From a checkpoint of a small transformer trained on Wikipedia.
Size: 10 layers, width 448, 7 heads of 64, MLP 1792 GELU.
Architecture: LayerNorm before each block, learned positions, no biases in attention or MLP, tied embeddings, capped logits.
Training: a variant of Adam for these matrices, 1065M tokens, 8126 steps.
Each number is 50 + 15 x the weight over the matrix's rms, rounded and kept within 0 to 99. Layers, rows and columns count from 0.

# layer 4 MLP up, 1792x448, rms 0.0507, rows 811-865, columns 64-127
53 45 46 53 43 55 51 52 49 23 39 45 67 38 28 78 66 49 40 44 41 56 45 46 59 60 55 49 40 37 36 54 55 36 66 54 59 51 51 62 62 55 47 54 40 50 48 42 48 45 37 44 53 33 22 55 46 47 51 83 61 33 47 40
49 36 21 64 40 48 30 38 61 52 22 73 71 50 42 24 50 53 61 45 69 51 40 36 59 62 67 60 27 44 41 50 59 55 53 22 50 41 67 55 46 45 47 48 40 70 44 59 35 73 54 53 41 22 19 31 64 61 56 56 96 44 44 32
56 44 55 51 31 40 21 19 58 66 18 51 60 34 56 49 60 50 41 55 50 51 73 81 08 36 39 66 34 46 50 32 65 59 68 32 45 55 36 58 25 50 48 52 31 41 42 32 37 58 46 25 62 34 43 40 62 73 41 55 78 40 49 35
22 61 20 70 44 29 65 46 69 64 33 81 57 26 32 67 59 40 69 58 65 35 59 42 68 48 65 58 46 68 57 40 54 48 45 41 36 60 30 58 65 31 55 60 39 32 44 47 53 50 64 54 38 26 79 55 44 48 31 51 60 64 41 62
73 36 32 24 40 49 62 76 53 23 60 51 50 50 58 47 42 38 52 27 37 53 44 54 39 59 54 47 61 42 62 63 48 38 36 65 47 46 54 39 65 71 35 41 46 66 48 36 52 37 37 62 40 47 49 47 47 56 53 45 61 37 55 64
45 63 55 48 56 30 57 39 35 55 38 45 27 40 47 45 32 67 63 65 57 56 44 42 69 38 38 55 69 37 53 36 62 21 54 50 44 63 32 35 61 26 59 61 39 43 38 69 39 39 38 43 54 31 36 71 40 56 63 66 59 45 42 50
37 55 73 53 65 59 49 35 66 48 35 53 65 31 51 56 63 54 44 32 49 50 35 51 46 65 57 48 32 53 52 45 78 40 44 55 35 49 49 63 36 31 49 46 54 52 64 57 47 46 24 69 48 56 60 45 61 48 49 67 52 73 50 65
56 34 26 48 54 49 63 56 38 64 17 46 59 44 40 94 59 37 79 55 63 43 39 52 70 72 68 28 45 32 43 31 49 66 53 43 78 58 56 62 82 47 54 63 27 63 26 51 30 39 72 66 71 26 37 46 48 47 58 58 73 50 41 70
34 48 54 51 29 62 59 42 76 47 33 55 67 37 66 58 64 31 54 43 48 37 75 51 52 54 70 56 46 42 61 55 47 46 57 52 56 48 48 60 52 43 77 06 40 53 63 39 20 17 49 72 55 55 53 49 34 63 76 80 54 45 47 44
43 59 55 58 61 41 60 70 66 65 80 30 32 48 57 38 54 68 63 55 47 75 08 44 36 38 46 20 26 44 58 50 65 48 60 53 45 63 44 63 23 45 57 49 48 36 64 13 59 14 52 56 47 42 42 45 60 54 35 67 72 68 34 50
54 63 55 75 47 41 45 43 48 65 48 10 60 36 62 68 32 37 34 89 67 85 56 59 43 55 40 76 05 67 24 41 55 72 52 70 28 45 62 72 49 32 72 38 37 63 50 30 61 58 17 46 64 20 30 48 59 85 59 58 83 47 36 45
52 21 59 63 58 50 56 48 34 17 43 52 45 29 35 62 35 43 37 45 28 75 47 81 59 40 37 54 49 36 21 69 48 74 64 47 78 63 41 40 51 33 60 48 38 58 99 47 27 69 43 38 58 34 62 56 54 48 40 84 34 39 27 76
55 25 55 44 70 10 65 62 58 52 41 55 54 61 51 52 44 63 68 57 67 54 60 37 46 58 76 48 47 62 36 41 55 63 53 51 36 07 55 58 71 29 44 37 45 60 44 57 48 53 76 57 43 19 39 48 48 66 69 61 64 56 60 47
49 33 63 38 60 55 67 62 40 44 41 52 45 44 48 61 33 42 40 53 44 45 44 82 35 39 49 47 67 45 39 47 43 66 56 80 72 59 61 42 48 53 52 40 39 21 53 24 43 45 25 44 59 60 38 55 37 56 51 38 45 54 43 53
59 51 67 42 26 38 78 76 30 52 53 42 64 64 63 55 59 48 77 25 42 56 65 62 52 72 12 48 35 34 42 32 54 50 58 53 21 40 51 50 73 40 45 16 41 56 46 32 49 57 60 46 72 42 35 61 54 66 76 62 35 39 21 49
58 65 50 39 62 57 46 33 33 54 43 42 77 60 31 26 52 82 30 65 58 65 38 58 61 63 61 46 42 45 43 51 24 44 49 33 75 45 50 46 41 39 46 38 43 42 19 46 02 31 60 48 44 44 34 57 49 84 61 54 61 81 39 26
53 76 67 72 31 49 50 37 67 54 41 58 70 41 20 66 22 64 34 47 44 53 39 54 70 53 31 41 65 49 65 37 66 42 47 56 62 36 35 48 65 31 55 66 54 71 21 51 65 25 58 72 59 60 42 41 55 64 31 52 55 43 46 21
47 44 47 56 40 44 56 33 29 50 38 45 39 38 53 58 45 39 60 55 71 84 44 60 39 41 67 77 22 81 47 75 52 55 48 38 62 61 40 58 56 50 42 56 48 50 59 57 53 38 63 64 69 19 26 46 65 51 62 57 49 42 39 28
37 58 60 89 51 47 79 54 83 71 40 71 45 44 58 50 54 37 38 57 83 55 39 33 51 66 37 23 38 69 47 42 51 20 66 50 59 61 49 59 66 42 36 51 49 72 60 34 49 49 80 58 36 49 76 59 55 55 63 55 57 53 41 34
59 49 43 37 54 45 48 71 27 32 69 54 52 62 64 36 38 50 53 46 67 47 58 96 23 47 32 21 33 60 33 69 61 46 56 51 44 58 50 64 46 47 63 64 39 43 18 27 62 14 61 48 63 75 52 55 52 72 46 67 31 65 50 91
61 28 55 20 60 40 35 30 61 56 51 36 52 57 62 33 49 23 52 54 65 44 48 51 56 57 83 30 63 66 43 62 31 53 87 68 47 71 37 56 70 51 40 58 42 43 64 58 46 52 40 53 65 51 61 38 57 62 59 43 63 70 59 53
53 73 36 76 34 32 56 27 36 49 16 67 55 64 42 42 57 59 55 40 35 45 59 72 40 63 25 51 74 35 30 84 56 62 43 46 42 42 51 41 30 55 68 32 46 59 63 50 37 63 61 42 54 52 42 44 51 66 55 58 57 38 37 55
47 25 22 53 28 53 48 47 51 50 51 82 72 54 24 55 46 48 50 44 49 66 15 68 74 36 18 39 61 36 34 89 65 43 42 60 60 52 71 83 26 33 60 48 47 53 55 48 56 42 51 34 55 16 63 50 51 60 48 49 67 50 38 28
66 42 67 63 47 59 62 42 28 68 58 62 47 63 45 49 06 56 43 63 37 60 65 42 42 67 56 64 51 50 60 53 66 72 60 62 48 53 52 65 33 28 50 21 43 29 29 46 35 57 43 54 50 45 48 32 55 43 51 59 62 59 53 75
42 51 21 46 54 33 57 58 48 46 34 50 51 51 46 39 37 69 32 40 58 67 65 43 49 25 66 47 35 59 30 26 59 60 76 25 21 48 52 84 28 24 61 55 33 32 33 71 46 53 30 89 47 18 52 53 37 50 32 56 61 43 54 50
47 39 54 16 43 53 65 62 40 55 34 38 49 59 67 70 50 53 34 34 52 59 49 55 30 56 44 49 45 42 57 47 66 57 45 56 34 67 62 50 54 57 34 52 46 50 31 38 33 46 37 60 56 31 58 43 50 70 60 67 41 47 51 63
58 55 57 52 60 43 61 20 40 47 61 58 75 42 22 49 43 33 30 55 77 47 43 55 45 57 36 53 40 35 23 58 52 44 59 41 60 46 50 53 47 30 65 48 58 54 34 56 49 42 14 64 51 44 55 50 75 63 61 49 57 46 51 42
43 40 46 13 65 56 52 31 36 90 53 47 56 41 66 52 33 47 48 49 81 39 24 55 58 44 50 58 54 44 56 42 66 56 47 51 44 75 35 38 44 39 51 47 40 10 43 48 52 17 50 47 37 42 70 48 63 55 48 59 71 39 61 53
34 51 73 80 22 56 50 38 40 61 34 63 61 38 39 63 78 40 65 88 51 53 49 75 34 53 42 36 57 62 39 47 70 36 34 85 47 32 28 53 61 30 66 42 33 23 22 12 23 46 77 57 57 24 50 64 52 28 40 69 44 54 31 37
47 46 58 62 17 52 33 56 62 30 47 55 48 32 23 47 54 52 44 33 53 41 40 43 56 33 35 56 39 71 49 41 76 50 50 63 44 42 55 72 43 54 47 28 49 58 47 41 48 35 23 59 59 52 44 34 74 47 65 49 37 37 17 40
48 31 44 35 73 34 79 54 27 32 30 75 70 51 60 45 52 50 44 57 52 39 44 39 40 47 40 17 18 46 54 52 13 20 51 52 38 45 46 55 66 63 40 55 40 39 61 57 74 52 32 86 61 33 50 47 39 61 49 46 68 40 39 55
60 26 67 37 61 50 64 53 39 50 66 72 75 19 52 45 45 28 51 49 66 68 36 84 43 41 13 26 42 43 45 47 56 56 64 34 41 54 30 48 55 34 52 31 38 49 48 49 68 34 41 68 46 47 41 41 57 53 49 58 75 39 50 59
50 64 69 37 69 53 61 63 62 74 56 67 51 40 44 28 37 29 43 50 65 71 21 68 63 59 46 40 32 39 62 63 36 43 63 46 55 41 40 55 55 64 55 55 38 28 28 65 53 51 20 45 54 58 47 57 72 55 72 40 51 56 46 35
57 48 32 64 46 47 47 62 26 39 41 37 58 50 52 54 39 49 60 32 89 63 48 46 85 49 09 51 69 49 51 73 54 16 47 59 40 39 57 35 72 54 39 51 41 50 70 59 48 30 67 45 73 43 33 49 49 59 48 61 62 45 50 61
59 49 55 49 55 64 43 63 41 46 21 73 52 37 57 48 51 41 62 55 66 56 44 65 38 82 50 26 50 27 52 31 53 62 32 52 47 30 25 52 58 17 57 54 41 53 48 41 38 19 47 75 44 14 33 45 52 74 58 66 84 33 56 68
42 50 40 30 81 26 78 59 57 66 35 44 51 53 48 70 60 57 48 59 76 50 25 47 58 47 59 33 34 44 32 32 78 56 50 21 35 43 72 61 45 70 26 36 52 64 41 57 59 08 64 39 50 36 27 47 66 59 66 65 63 65 54 40
56 30 60 37 28 54 67 35 64 53 54 83 57 45 23 76 13 31 76 58 72 54 64 31 69 55 34 43 59 61 57 68 57 36 51 52 63 45 47 41 56 55 45 48 33 42 59 10 50 53 68 67 34 46 39 44 41 30 47 44 31 42 61 33
90 35 76 45 71 25 76 55 37 49 01 67 74 39 48 60 51 31 29 29 59 42 63 58 43 59 58 52 22 57 00 16 45 15 83 27 60 64 55 37 51 38 51 30 42 43 21 44 35 40 71 55 40 67 75 46 46 74 67 46 71 40 40 07
80 48 36 48 36 40 44 25 55 82 69 45 37 51 39 82 47 62 53 75 55 33 78 76 45 50 77 44 28 50 78 09 58 29 68 39 38 52 46 71 25 57 52 38 40 24 51 56 65 41 39 45 64 40 54 45 38 47 54 54 62 55 56 25
77 58 51 76 55 32 42 24 24 58 24 61 35 45 22 58 32 48 57 44 50 56 41 70 45 39 13 37 50 68 41 31 63 18 56 35 47 40 34 25 35 44 62 51 40 42 69 42 58 28 87 24 65 54 30 47 48 61 36 60 50 76 46 32
31 55 27 65 34 46 64 56 58 48 50 67 80 27 29 68 39 33 46 53 62 58 59 54 54 52 49 45 42 72 47 48 69 48 66 49 41 55 36 60 36 52 69 45 40 28 32 52 66 48 38 63 70 51 33 45 64 58 39 65 64 25 52 61
58 71 51 46 40 46 55 60 55 43 49 37 61 49 33 62 42 55 62 60 31 64 36 41 61 15 49 57 35 66 66 76 65 04 39 31 00 36 48 52 63 70 58 35 39 67 74 40 64 18 35 66 73 43 39 52 53 56 33 68 60 36 40 48
55 38 56 37 52 58 53 72 59 42 50 42 64 56 64 59 27 46 55 57 57 67 29 56 62 65 68 46 09 59 36 41 49 83 46 56 57 64 58 40 37 41 51 17 31 48 22 33 33 71 44 83 49 41 59 40 77 49 28 39 45 30 51 51
12 56 34 69 04 47 48 35 43 35 55 61 61 44 38 30 48 41 67 38 49 33 45 77 61 31 33 43 46 45 34 37 60 55 44 48 71 47 55 39 55 66 34 43 43 47 40 34 24 59 12 37 45 50 52 40 61 27 27 45 63 32 35 36
45 39 69 63 51 43 58 46 34 35 38 62 37 51 32 72 63 20 40 44 62 75 33 85 51 54 37 31 25 44 29 44 47 52 62 23 45 34 52 62 30 50 78 36 28 70 63 48 60 62 39 64 57 36 60 61 63 32 75 47 41 25 34 40
55 42 54 45 79 44 67 53 42 50 60 55 52 16 58 71 55 42 40 80 49 51 34 68 39 37 59 52 55 23 68 60 35 38 50 66 78 28 37 32 44 41 71 49 31 32 54 24 58 29 62 66 59 48 63 51 42 56 56 61 61 51 61 59
22 45 28 66 56 22 47 60 64 59 67 38 57 34 44 69 45 61 51 41 52 35 51 71 19 56 95 46 44 55 58 59 53 47 76 62 58 41 24 77 44 43 90 39 43 61 00 50 61 60 06 73 75 45 39 45 59 67 49 50 60 33 39 59
64 62 52 58 52 60 42 33 42 46 53 67 71 63 33 80 76 68 48 45 32 48 22 46 40 73 47 54 49 71 44 29 37 32 53 56 46 38 70 47 50 54 52 45 50 53 53 41 60 45 49 60 61 40 46 41 62 51 73 57 62 55 35 32
44 50 42 45 43 63 68 41 52 66 46 66 60 58 44 39 31 43 53 58 62 51 71 69 41 69 37 31 56 33 63 60 60 47 68 42 63 66 50 55 61 44 53 34 52 59 54 58 50 45 56 44 61 58 45 58 44 68 42 61 48 47 46 54
12 24 68 42 32 40 73 41 61 68 19 65 24 66 84 60 59 57 56 29 74 45 57 66 74 57 26 54 35 22 48 50 64 69 60 23 05 67 54 48 69 41 37 34 37 46 57 58 46 71 26 46 75 56 37 50 62 66 42 44 42 57 36 52
54 55 60 67 46 50 31 40 26 47 41 56 77 28 36 49 36 56 31 44 45 38 41 71 60 42 30 38 49 33 57 71 56 55 48 51 27 35 38 48 30 44 62 28 54 49 63 34 45 22 64 35 67 28 20 60 64 71 58 75 61 80 50 69
63 58 51 25 48 45 44 65 40 50 20 69 62 00 64 33 60 36 53 56 75 44 39 35 54 58 24 29 63 49 49 72 50 55 61 61 69 64 44 72 54 45 52 81 50 52 67 42 65 45 49 53 37 26 20 43 64 73 65 35 45 58 73 47
48 52 56 60 59 44 80 49 55 50 53 67 48 31 63 67 50 43 80 66 66 40 52 26 25 45 64 72 34 72 51 44 23 46 32 35 28 35 78 73 44 51 50 35 41 47 50 31 63 36 75 59 24 52 28 47 41 41 50 72 55 58 29 46
45 36 54 59 28 28 44 39 60 50 36 63 58 76 22 57 66 50 62 45 62 84 55 73 61 45 49 49 64 75 29 57 60 42 70 53 54 63 65 35 41 36 34 29 31 68 57 67 15 33 76 43 50 53 71 38 41 30 41 47 41 57 47 28
50 43 19 39 54 22 60 54 54 37 35 50 41 46 52 76 67 44 71 58 62 61 49 60 74 41 38 54 48 56 51 55 30 47 54 42 61 24 52 53 51 53 41 48 43 32 49 11 62 43 60 59 40 44 27 38 40 66 47 48 57 57 58 34
# layer 4 MLP down (transposed), 1792x448, rms 0.0441, rows 811-864, columns 64-127
57 61 50 61 46 70 78 43 61 56 39 77 76 42 48 57 34 48 52 37 63 84 45 46 38 32 47 30 41 78 53 49 48 51 66 73 64 61 55 55 30 55 62 50 44 39 59 38 37 44 52 44 32 44 45 57 44 55 75 70 53 68 25 38
37 63 58 78 63 53 60 49 40 55 26 68 36 77 72 65 41 45 37 51 44 19 64 53 51 05 42 42 53 56 56 78 68 68 37 47 58 45 52 49 47 44 34 31 45 35 63 63 65 54 55 38 55 73 25 62 79 35 34 66 61 57 55 47
40 60 27 34 35 72 51 70 46 52 65 52 45 41 48 70 49 53 64 82 38 26 60 36 89 52 40 50 45 58 69 45 69 40 32 36 58 45 61 50 30 52 36 72 42 49 66 51 58 46 48 58 54 42 73 44 60 22 25 55 58 60 61 57
51 56 42 50 98 60 51 33 21 44 52 39 54 71 69 10 41 46 46 39 34 50 50 61 53 51 44 72 41 32 32 50 64 51 54 45 64 43 63 43 58 72 64 43 58 52 18 36 26 57 55 46 51 62 43 68 40 71 49 61 57 39 48 53
37 60 75 69 56 63 30 37 69 74 37 60 57 38 59 50 56 46 41 77 69 45 47 61 64 66 26 45 45 43 39 22 25 34 74 56 54 57 45 60 52 32 62 70 60 38 41 47 68 54 47 53 58 53 70 39 61 21 37 59 52 45 49 67
59 36 41 61 83 46 65 39 84 26 63 60 50 52 63 27 54 54 31 41 59 61 64 49 54 34 64 76 35 51 34 47 62 78 59 48 44 14 54 49 63 40 54 58 66 43 53 72 70 36 43 80 38 67 44 61 50 73 23 47 46 53 34 41
34 44 59 37 36 87 41 36 45 50 59 30 31 64 40 77 47 53 55 37 52 56 46 61 58 59 61 71 75 43 51 42 59 40 62 63 31 63 46 69 39 39 37 66 71 53 71 64 33 63 63 23 41 58 35 65 67 40 53 37 40 57 46 77
38 70 49 45 65 73 45 32 44 66 51 39 00 49 60 55 59 73 48 62 76 55 61 56 39 35 48 53 54 55 55 61 49 51 66 30 60 45 60 47 73 64 43 39 75 34 47 67 71 35 59 34 60 60 55 55 68 25 62 32 53 56 40 44
55 21 30 14 42 67 51 63 85 49 67 55 67 54 50 49 28 82 46 39 41 63 49 50 39 70 35 66 73 40 65 65 42 39 55 46 48 34 59 42 58 70 45 47 46 40 14 24 41 31 60 65 42 47 61 52 43 61 68 56 57 62 68 42
32 53 46 44 38 26 53 71 59 79 64 65 52 42 16 44 49 45 39 59 45 44 68 68 63 54 58 57 64 54 45 44 60 51 30 42 62 28 77 37 67 07 34 81 63 79 39 42 31 67 44 49 41 36 48 46 68 43 68 60 51 31 58 63
40 51 33 65 57 93 71 52 54 56 57 64 47 14 58 54 25 33 51 56 00 61 43 38 68 22 53 58 68 64 32 77 25 65 46 39 47 70 89 26 46 81 46 75 70 61 20 48 47 75 36 52 50 39 45 99 70 27 60 73 25 45 56 75
33 68 57 62 61 46 56 50 38 83 36 39 19 71 77 65 41 31 44 54 69 49 53 55 25 69 54 44 45 36 81 38 48 49 76 70 49 54 80 44 44 64 50 39 71 43 50 45 64 20 65 68 37 45 57 61 44 48 45 26 43 53 56 47
44 52 46 38 36 54 58 57 69 45 49 48 64 82 36 15 34 41 32 52 64 57 46 46 65 40 58 49 64 48 60 45 79 61 63 67 62 64 32 50 21 51 57 55 56 61 82 45 46 56 55 39 42 52 46 50 66 39 43 37 48 28 53 61
38 44 45 50 56 41 69 44 47 38 64 37 78 42 50 39 53 62 37 68 57 52 41 30 53 57 38 42 46 44 49 51 49 41 50 37 49 45 45 63 51 45 33 54 51 73 44 51 76 55 63 62 53 36 40 38 53 46 56 58 52 51 51 49
71 61 13 57 41 46 47 08 65 59 37 40 42 56 70 33 62 47 43 63 37 65 50 73 51 42 50 47 64 36 51 45 66 52 41 36 58 61 42 21 72 59 45 40 62 57 57 77 42 44 35 67 38 23 55 40 46 52 63 39 57 60 45 44
41 44 29 61 74 43 62 63 45 55 41 43 49 67 50 71 55 51 62 57 59 48 70 44 30 52 54 61 39 32 25 26 52 39 68 44 21 42 61 47 49 68 66 53 76 80 44 67 65 60 48 69 43 45 56 79 63 40 59 47 65 32 59 54
53 52 69 53 59 51 55 41 66 29 56 55 43 59 53 31 38 53 22 46 71 56 40 51 85 47 41 54 72 62 63 64 11 37 40 63 54 30 49 33 55 45 39 62 44 61 64 73 52 58 58 33 31 48 40 53 63 61 45 65 44 75 71 61
77 55 62 40 45 50 57 66 48 33 42 61 41 67 44 27 67 81 49 52 47 31 70 43 87 51 64 32 55 43 53 22 39 42 38 64 49 82 64 46 39 36 33 53 81 50 72 58 45 65 38 57 72 37 55 34 44 32 47 47 29 63 37 30
75 67 36 38 50 56 49 27 41 58 55 58 54 82 65 58 57 55 50 18 60 62 57 58 62 48 75 70 51 56 51 44 71 62 47 51 63 47 52 59 76 42 62 71 33 58 45 52 54 28 45 52 49 47 38 53 40 40 66 69 34 40 39 58
76 48 36 50 50 49 65 59 50 40 35 67 32 50 46 52 31 59 84 69 89 50 68 68 61 56 53 75 42 90 34 54 61 60 45 31 42 52 50 62 39 32 50 23 43 49 48 49 70 73 63 43 35 75 33 50 34 64 50 71 50 85 72 52
57 50 40 57 48 59 61 44 49 67 68 62 54 48 34 33 31 66 32 53 53 53 41 61 62 57 33 57 44 25 33 57 68 28 44 58 45 46 27 75 46 40 78 65 61 63 50 64 63 30 57 51 35 46 53 26 51 61 61 45 53 37 48 38
33 47 40 37 41 65 51 60 56 70 52 78 63 62 40 14 63 47 32 53 53 35 69 59 35 42 61 39 59 37 49 57 40 32 45 49 48 56 73 59 60 21 74 68 59 65 62 67 56 54 36 60 26 28 54 52 37 60 39 29 59 54 49 67
84 49 47 42 56 50 61 35 56 38 74 55 48 59 73 49 56 42 51 41 19 54 52 37 40 72 59 60 63 41 43 33 27 48 73 58 23 27 41 40 58 59 56 29 40 68 54 59 48 40 32 59 53 18 44 76 58 32 70 37 78 34 55 65
62 41 61 39 19 49 48 36 77 37 70 51 54 29 33 71 71 18 53 30 47 60 51 64 51 59 50 53 43 44 43 54 39 28 56 64 59 64 20 35 76 38 68 55 44 71 52 49 25 49 55 82 68 48 47 49 44 43 74 51 38 48 26 27
32 62 55 12 70 51 76 45 39 53 44 35 40 55 53 45 54 58 20 55 61 43 28 47 80 23 23 57 56 21 73 39 69 64 63 52 87 41 36 30 46 57 28 14 62 50 39 50 56 41 61 49 46 74 53 54 19 54 45 49 34 47 56 75
59 60 50 61 31 38 31 26 61 37 70 45 38 58 37 55 34 60 53 59 41 56 41 68 67 79 57 48 65 58 30 43 36 44 52 28 53 53 50 45 59 38 44 63 46 43 76 36 42 47 52 30 52 50 56 50 58 25 44 62 31 34 48 51
39 39 42 44 57 37 69 49 64 70 48 42 24 49 70 55 46 69 24 49 46 53 57 60 31 44 24 37 72 63 68 17 36 71 62 56 63 50 59 40 60 49 51 81 71 52 55 27 32 30 42 52 60 48 58 56 49 41 41 49 35 54 44 48
69 54 31 63 52 50 59 67 54 30 70 69 66 19 37 59 48 72 29 43 64 76 68 29 49 62 52 60 14 53 33 27 55 68 47 69 48 22 41 69 23 57 86 50 66 82 46 34 55 42 48 68 44 36 52 41 39 56 49 35 46 63 46 44
47 44 76 46 71 65 41 46 55 53 52 44 55 73 64 80 78 74 41 41 88 47 64 16 61 76 30 32 67 38 53 31 62 39 60 25 35 67 53 61 46 55 69 45 62 68 63 30 85 36 35 67 40 53 55 64 74 61 45 49 57 34 54 50
42 61 38 36 72 40 63 43 59 55 49 49 57 32 80 56 59 52 47 55 59 52 42 66 65 74 36 42 51 45 51 34 43 41 63 47 59 54 46 44 47 45 56 77 65 60 39 69 67 48 69 57 38 16 54 38 43 60 63 47 43 58 48 60
33 49 40 51 37 43 42 34 37 52 42 55 36 26 50 42 42 37 67 63 70 57 48 45 65 44 42 38 59 68 27 33 42 77 72 50 46 32 66 64 21 63 73 23 44 46 61 19 68 46 79 71 29 58 44 43 25 57 51 44 45 56 64 45
34 45 46 38 49 60 46 53 51 49 37 63 35 55 38 49 37 69 53 25 67 44 55 47 56 44 62 79 60 53 27 41 78 51 65 31 39 42 36 50 32 56 60 52 65 30 64 60 27 52 39 67 54 39 63 21 63 51 51 56 23 67 29 56
61 44 62 40 42 47 38 47 31 65 57 60 34 30 39 54 35 57 44 33 67 52 15 58 70 38 30 61 30 49 63 46 76 57 52 55 32 83 56 47 36 41 48 48 40 44 53 63 80 44 46 28 57 57 38 58 47 55 16 40 60 79 44 81
42 53 64 48 60 51 43 32 64 34 18 56 14 54 55 56 59 35 37 61 54 79 41 55 32 52 66 61 74 26 18 44 40 50 45 48 46 51 38 71 34 81 36 41 51 81 53 49 34 52 57 52 43 86 49 30 46 62 88 50 41 66 42 67
46 59 62 52 47 78 57 50 32 65 54 37 43 55 47 63 48 60 48 69 46 54 49 55 42 37 55 36 65 17 54 60 45 63 67 66 45 51 62 53 45 65 38 73 70 46 57 46 41 58 62 43 45 57 28 57 66 63 61 27 34 38 43 31
33 52 18 35 63 55 56 43 44 46 43 36 86 39 78 54 60 53 56 58 42 72 86 43 48 48 75 45 91 36 45 35 75 47 80 39 77 66 83 58 54 41 34 53 52 46 19 43 53 47 53 43 46 24 62 56 65 34 63 57 47 85 48 71
40 33 31 43 36 56 53 60 64 53 44 58 42 47 51 51 54 57 17 62 45 34 53 44 56 39 50 50 41 36 66 36 93 45 41 55 61 44 47 41 45 45 31 60 64 50 64 69 70 41 41 67 54 21 57 58 46 64 43 14 45 34 82 46
79 83 32 46 55 53 41 53 17 30 55 39 49 49 42 28 54 28 64 73 90 58 28 64 39 52 68 35 62 71 51 72 37 36 61 39 54 73 85 47 77 55 53 43 94 41 37 55 50 27 32 26 48 26 55 66 43 49 75 57 76 45 41 75
57 60 24 42 51 59 28 47 25 48 50 70 50 47 68 28 44 48 35 55 62 64 23 11 50 67 43 42 53 56 39 73 42 65 52 30 40 33 65 46 67 44 51 53 63 55 51 51 55 43 00 49 38 63 33 25 53 78 65 43 60 40 32 19
26 65 86 30 41 46 34 47 66 28 64 46 70 50 55 57 55 64 41 47 39 77 53 50 58 36 47 48 43 47 36 50 64 25 58 75 60 62 43 52 36 46 32 44 46 50 76 53 62 33 67 62 63 79 40 38 54 56 44 29 39 27 51 31
40 53 37 61 40 71 55 38 41 54 20 66 79 44 44 67 41 30 41 51 55 57 49 67 61 56 49 51 31 44 42 45 48 46 60 49 44 51 32 68 54 55 74 31 44 38 39 55 46 43 43 57 64 43 28 79 40 46 44 81 64 41 37 39
40 31 37 81 70 65 64 67 53 50 60 37 55 37 51 40 60 63 47 34 57 58 53 27 23 36 62 61 53 53 62 51 41 75 46 76 28 41 51 26 35 28 63 52 25 47 31 42 39 83 74 60 45 55 38 64 36 30 46 61 54 31 70 29
47 60 64 49 52 99 48 31 49 50 59 62 49 41 40 42 61 64 75 72 66 40 47 68 52 59 61 27 27 60 56 42 53 55 61 50 57 76 52 29 50 47 61 65 51 24 69 33 69 40 71 34 51 48 45 64 65 16 54 27 56 48 44 58
74 53 68 61 70 61 48 28 50 58 53 22 25 36 61 44 26 79 61 38 49 02 44 60 54 60 41 41 72 34 47 79 30 46 74 53 62 23 67 52 73 54 54 69 71 68 69 72 42 50 65 49 39 56 51 55 70 73 75 57 86 54 35 26
52 37 47 43 48 41 69 41 56 40 53 58 57 62 48 46 37 52 66 47 58 66 34 66 31 51 28 72 66 52 57 80 49 45 73 54 34 24 51 19 52 45 48 42 47 34 59 42 59 54 44 64 75 61 48 25 47 52 24 74 61 56 29 64
50 55 23 11 52 68 40 37 51 51 54 17 62 63 22 57 72 55 37 35 53 55 62 49 25 30 51 38 34 51 67 69 43 43 47 34 60 67 66 33 57 85 61 41 54 68 83 44 71 38 58 64 37 45 46 67 33 64 33 46 58 67 65 28
63 59 48 41 65 50 56 56 24 29 40 46 45 57 14 68 39 49 54 46 70 70 45 65 56 59 61 43 42 95 53 55 53 47 53 20 84 33 48 34 61 46 58 52 68 47 46 28 30 54 49 52 70 49 42 59 25 52 38 33 88 38 56 45
62 24 38 00 52 47 57 45 72 76 28 57 53 50 68 58 50 45 61 45 54 60 69 83 24 44 64 20 42 69 68 37 72 52 53 64 36 41 63 50 34 38 63 57 64 32 40 35 46 45 55 52 48 43 58 33 57 33 56 73 54 43 51 58
69 53 39 52 47 47 51 81 34 29 49 38 64 56 40 45 36 64 53 51 39 38 38 40 28 52 59 74 57 86 45 51 51 73 25 52 38 39 51 60 50 54 58 62 41 48 28 62 31 43 42 37 51 61 50 51 43 62 34 71 47 77 56 65
85 52 60 59 31 45 36 72 08 61 39 72 29 42 43 58 38 31 44 48 53 54 51 49 59 77 36 56 75 54 70 35 42 39 91 49 36 47 78 53 57 61 41 49 57 41 58 62 42 39 61 42 46 32 51 65 55 43 46 48 23 42 58 21
38 73 46 95 52 72 77 52 64 52 42 40 56 32 64 66 47 65 52 67 34 54 62 47 72 33 34 43 40 34 59 56 42 44 64 43 85 47 35 51 46 64 38 54 71 39 42 48 60 47 46 42 58 70 30 54 59 42 27 75 46 53 48 46
22 47 47 70 67 69 30 35 72 64 60 62 76 43 66 50 20 26 52 24 48 55 66 50 15 52 43 20 51 51 47 55 57 42 24 79 55 42 69 63 43 38 49 54 77 16 66 31 57 24 59 57 56 44 86 61 77 68 81 53 68 55 46 41
59 43 75 39 53 46 53 41 32 52 52 38 50 26 50 51 74 69 30 33 38 67 50 40 39 43 67 77 49 41 58 38 41 66 08 25 81 49 37 65 61 36 54 60 32 26 45 50 48 36 25 68 39 70 30 60 41 57 34 73 26 62 50 50
51 53 48 76 51 75 29 31 35 74 53 20 38 46 29 57 65 40 09 82 42 57 58 56 70 43 29 55 52 85 28 64 49 66 60 67 44 29 65 42 55 49 56 30 50 43 64 45 35 32 53 55 64 66 54 49 55 64 64 48 46 69 64 56